config = dict(
    num_key_value_heads=2,
    head_dim=32,
    positions='learned',
    qk_norm=False,
    attn_scale=0.177,
    parallel_block=False,
    init_std_o=0.00246,
    optimizer='soap_variant',
    lr_head=0.0108,
    warmup_steps=200,
    schedule='wsd',
    decay_shape='linear',
    final_lr_fraction=0.0,
    max_seq_len=256,
    dataset='wikipedia_en',
)
Each number is 50 + 12 x the weight over its row's rms, rounded and kept within 0 to 99. Layers, rows and columns count from 0. The size before them is the row's rms in percent of the matrix's.

# layer 20 attention value, 64x64, rms 0.196, rows 0-63, columns 0-31
102:59 45 50 62 52 43 63 33 40 59 41 71 33 60 53 62 73 62 52 54 60 73 54 62 66 53 47 38 64 52 51 46
115:47 47 64 56 35 40 49 45 42 40 34 36 47 38 46 34 30 66 48 44 69 31 71 55 30 46 40 62 46 53 68 50
105:45 48 64 34 50 50 52 31 38 66 73 43 48 42 63 53 32 48 47 36 32 56 27 44 41 36 66 42 50 60 57 63
115:72 47 34 66 58 50 44 72 63 55 40 69 22 65 71 44 57 51 59 51 32 32 56 64 46 69 47 45 41 48 57 43
088:74 56 26 50 45 52 54 58 49 47 57 51 51 65 54 48 53 59 38 50 39 69 57 74 50 53 63 44 27 46 44 46
093:47 57 62 65 55 58 49 57 46 70 51 34 47 40 56 51 36 57 47 37 58 51 36 51 49 52 34 72 65 49 37 80
085:85 52 38 36 60 56 44 46 51 48 57 53 28 69 45 35 59 48 47 46 44 48 54 42 63 47 41 27 52 57 40 56
105:58 58 36 40 40 37 48 46 68 59 62 45 51 61 42 55 44 51 66 47 56 37 44 68 41 27 58 35 61 51 45 57
098:52 67 44 57 32 54 53 39 40 25 50 67 68 46 55 53 64 72 30 58 41 53 53 43 51 44 41 33 73 63 51 45
093:42 70 44 65 62 21 65 46 32 45 44 47 45 62 65 50 33 55 58 41 27 68 51 50 62 60 44 20 51 51 63 55
104:42 61 40 55 39 30 30 54 71 40 62 27 39 49 46 54 41 27 61 60 38 41 58 18 48 27 45 52 56 42 49 55
110:56 49 42 49 40 32 68 26 54 44 53 52 71 49 36 48 61 57 59 47 43 58 51 27 44 46 67 70 38 64 44 28
102:35 53 73 84 46 47 51 53 62 73 45 41 50 52 55 57 37 66 45 37 58 55 54 54 41 54 30 34 52 64 62 25
099:54 50 42 60 36 36 63 56 31 51 37 25 29 43 40 41 56 65 43 69 31 52 62 36 44 62 64 52 57 28 75 51
099:64 38 52 20 56 65 37 60 32 29 54 53 50 62 51 43 47 42 59 68 71 47 53 57 60 63 75 59 30 62 68 65
100:43 45 53 39 53 72 71 49 45 67 66 58 29 23 58 37 46 53 56 59 63 36 55 37 37 40 37 57 42 67 46 43
098:62 52 44 63 50 46 62 51 34 50 34 30 58 39 49 83 70 46 35 55 74 53 59 47 58 57 50 51 50 71 49 69
089:45 43 45 56 59 72 48 36 52 32 37 41 54 61 65 46 55 40 54 38 60 41 31 68 58 46 63 61 67 61 20 39
094:51 50 66 60 32 47 28 59 48 51 45 55 57 32 62 39 47 51 25 34 65 41 36 46 55 28 41 37 50 45 67 68
122:54 35 46 35 36 50 58 41 45 43 51 29 37 40 44 44 51 39 59 47 59 64 30 46 42 38 51 53 50 24 43 28
090:39 38 44 34 31 54 51 50 57 54 33 37 68 56 46 57 51 65 35 46 61 44 36 40 55 47 53 41 59 59 39 38
099:62 52 27 50 39 64 46 41 42 26 48 43 60 56 51 47 43 52 43 66 54 44 73 32 55 51 67 46 52 41 47 63
107:63 37 36 43 47 39 51 55 38 25 49 42 41 44 40 64 49 76 64 69 57 53 40 38 43 45 59 44 58 51 43 42
094:41 64 40 66 54 43 47 51 44 43 35 56 37 39 51 71 71 58 44 50 43 44 40 47 50 39 64 58 61 40 35 44
095:56 68 38 51 62 50 47 56 62 32 72 52 50 52 60 48 52 36 48 75 47 58 43 43 56 65 53 45 45 36 46 29
100:48 49 52 61 60 55 36 58 72 67 45 48 38 41 50 35 66 59 57 53 52 45 47 29 57 42 60 66 59 51 37 61
106:62 44 52 51 39 48 56 56 63 49 45 37 32 53 38 45 79 52 22 34 52 62 75 49 56 57 43 59 30 46 51 68
100:65 48 59 45 65 55 64 48 53 56 50 70 60 53 33 80 60 58 50 22 71 38 46 65 51 33 55 67 42 44 44 32
089:37 63 60 48 61 69 46 44 58 25 28 51 63 57 50 36 34 38 51 28 34 39 54 65 42 53 41 34 63 69 45 53
100:42 70 58 46 46 51 74 65 64 46 73 32 64 49 79 26 44 47 35 44 36 58 49 42 44 47 47 45 35 43 50 35
090:41 42 41 41 54 54 28 71 57 63 46 46 74 43 45 33 57 43 36 52 47 59 34 42 64 32 51 60 50 54 15 39
098:37 50 56 41 28 44 49 63 47 44 44 29 63 78 35 49 50 64 32 60 63 44 27 41 44 57 58 58 53 62 63 59
105:56 34 40 27 34 53 44 33 34 54 46 62 53 60 19 26 39 51 40 50 60 51 29 48 56 55 58 59 60 64 60 57
090:45 32 51 32 57 45 50 33 55 63 75 58 40 56 67 42 56 44 69 49 66 64 47 41 46 75 53 46 53 54 55 43
111:48 61 44 50 37 44 76 37 49 51 80 41 40 56 45 55 64 43 40 56 34 69 39 54 42 25 40 50 48 28 44 41
107:45 46 60 48 51 26 35 45 57 56 60 26 63 36 20 52 35 44 36 54 50 44 46 54 36 42 34 72 44 43 70 55
102:65 53 39 47 46 51 40 71 27 65 46 62 51 50 48 31 32 63 57 60 59 81 43 41 65 44 65 68 60 54 52 52
112:26 75 55 53 33 50 60 60 34 51 56 55 48 43 29 48 49 50 51 45 56 41 57 53 42 20 44 34 59 52 32 53
096:52 48 50 45 53 56 25 45 62 60 49 58 43 46 42 44 69 56 42 54 67 53 75 69 72 43 41 40 55 74 53 50
101:60 68 52 39 46 42 68 65 75 36 69 56 60 49 53 43 56 41 39 60 54 76 55 38 55 65 67 76 31 33 48 58
107:61 52 52 78 51 37 38 46 48 52 35 39 50 47 35 18 57 47 53 41 43 22 52 54 55 47 37 68 48 40 48 42
113:46 53 38 66 57 45 51 51 49 43 44 60 45 88 62 43 53 57 80 42 67 33 49 52 64 49 42 58 46 46 65 55
092:67 38 57 61 67 51 49 61 33 62 61 49 49 65 57 62 35 56 60 60 40 78 44 36 51 51 52 40 48 47 44 50
077:60 43 54 33 63 36 53 49 32 42 41 63 57 76 72 82 58 74 41 45 45 56 38 48 48 51 55 38 39 43 61 37
090:43 56 48 29 42 45 45 42 65 35 68 50 41 38 56 46 35 53 29 64 48 36 55 50 53 34 60 36 40 44 75 65
091:62 73 61 54 55 32 40 52 69 55 63 54 46 34 31 54 33 52 53 90 57 47 35 32 48 43 46 61 46 41 61 57
110:44 59 42 55 32 30 26 58 37 40 32 42 50 50 45 53 50 49 52 52 54 38 57 54 52 58 55 35 69 38 56 37
100:53 77 37 51 48 37 58 54 58 66 38 47 69 41 62 40 57 43 37 67 60 47 44 35 57 56 42 64 40 37 41 48
100:48 65 43 36 47 67 60 44 50 55 31 44 62 56 38 57 39 50 66 48 73 55 49 74 39 45 39 71 67 66 59 57
097:64 53 48 60 34 51 65 60 36 52 64 50 53 43 42 52 61 39 70 28 48 61 70 48 51 60 45 41 82 38 45 46
106:39 54 49 54 48 45 54 52 59 69 43 43 42 35 55 20 36 44 42 44 43 43 33 39 28 35 60 54 37 66 49 61
097:54 48 39 43 47 61 50 66 48 25 50 39 48 39 44 70 41 41 40 48 55 66 69 47 55 45 37 54 62 38 46 70
084:78 33 51 51 65 48 45 66 33 66 42 47 52 47 38 59 43 46 55 61 63 43 63 53 60 54 58 62 70 49 63 58
106:45 42 57 45 51 36 71 65 49 74 70 49 52 43 43 31 62 44 51 40 56 53 46 19 50 41 57 46 48 42 69 51
087:40 49 63 47 46 62 52 30 47 40 54 47 61 65 60 31 55 34 41 28 45 68 49 69 55 59 44 42 61 46 61 57
118:36 22 52 36 58 70 53 50 50 49 34 66 33 49 42 71 66 52 67 51 47 33 44 55 60 56 33 47 52 75 42 51
108:39 42 40 72 42 64 47 53 35 44 35 51 59 62 41 65 62 58 56 30 59 58 42 37 46 63 50 58 69 30 41 62
101:48 66 56 53 51 38 47 87 54 53 56 47 61 40 62 72 43 66 52 71 35 55 36 55 43 50 67 54 59 61 65 54
108:48 49 43 40 52 20 67 34 60 67 37 52 53 64 45 40 61 59 49 57 37 57 33 36 44 73 63 39 26 62 43 58
084:61 48 54 33 58 42 46 56 59 60 40 52 41 40 46 53 40 55 60 42 61 38 26 40 36 49 61 49 47 73 56 59
093:49 60 30 34 59 61 48 55 51 65 28 48 61 56 46 72 47 49 54 66 65 46 37 68 61 34 41 44 58 41 70 66
095:43 53 46 52 55 51 48 48 63 42 42 49 46 50 22 49 41 43 41 53 51 27 69 75 34 33 41 40 47 46 49 54
100:45 51 35 57 45 66 42 63 67 49 41 48 53 56 69 54 62 60 66 23 45 45 61 52 49 43 38 56 42 49 49 47
102:55 52 40 42 57 46 56 09 49 44 58 35 44 38 38 51 53 41 46 46 36 65 39 51 62 34 36 37 75 50 37 49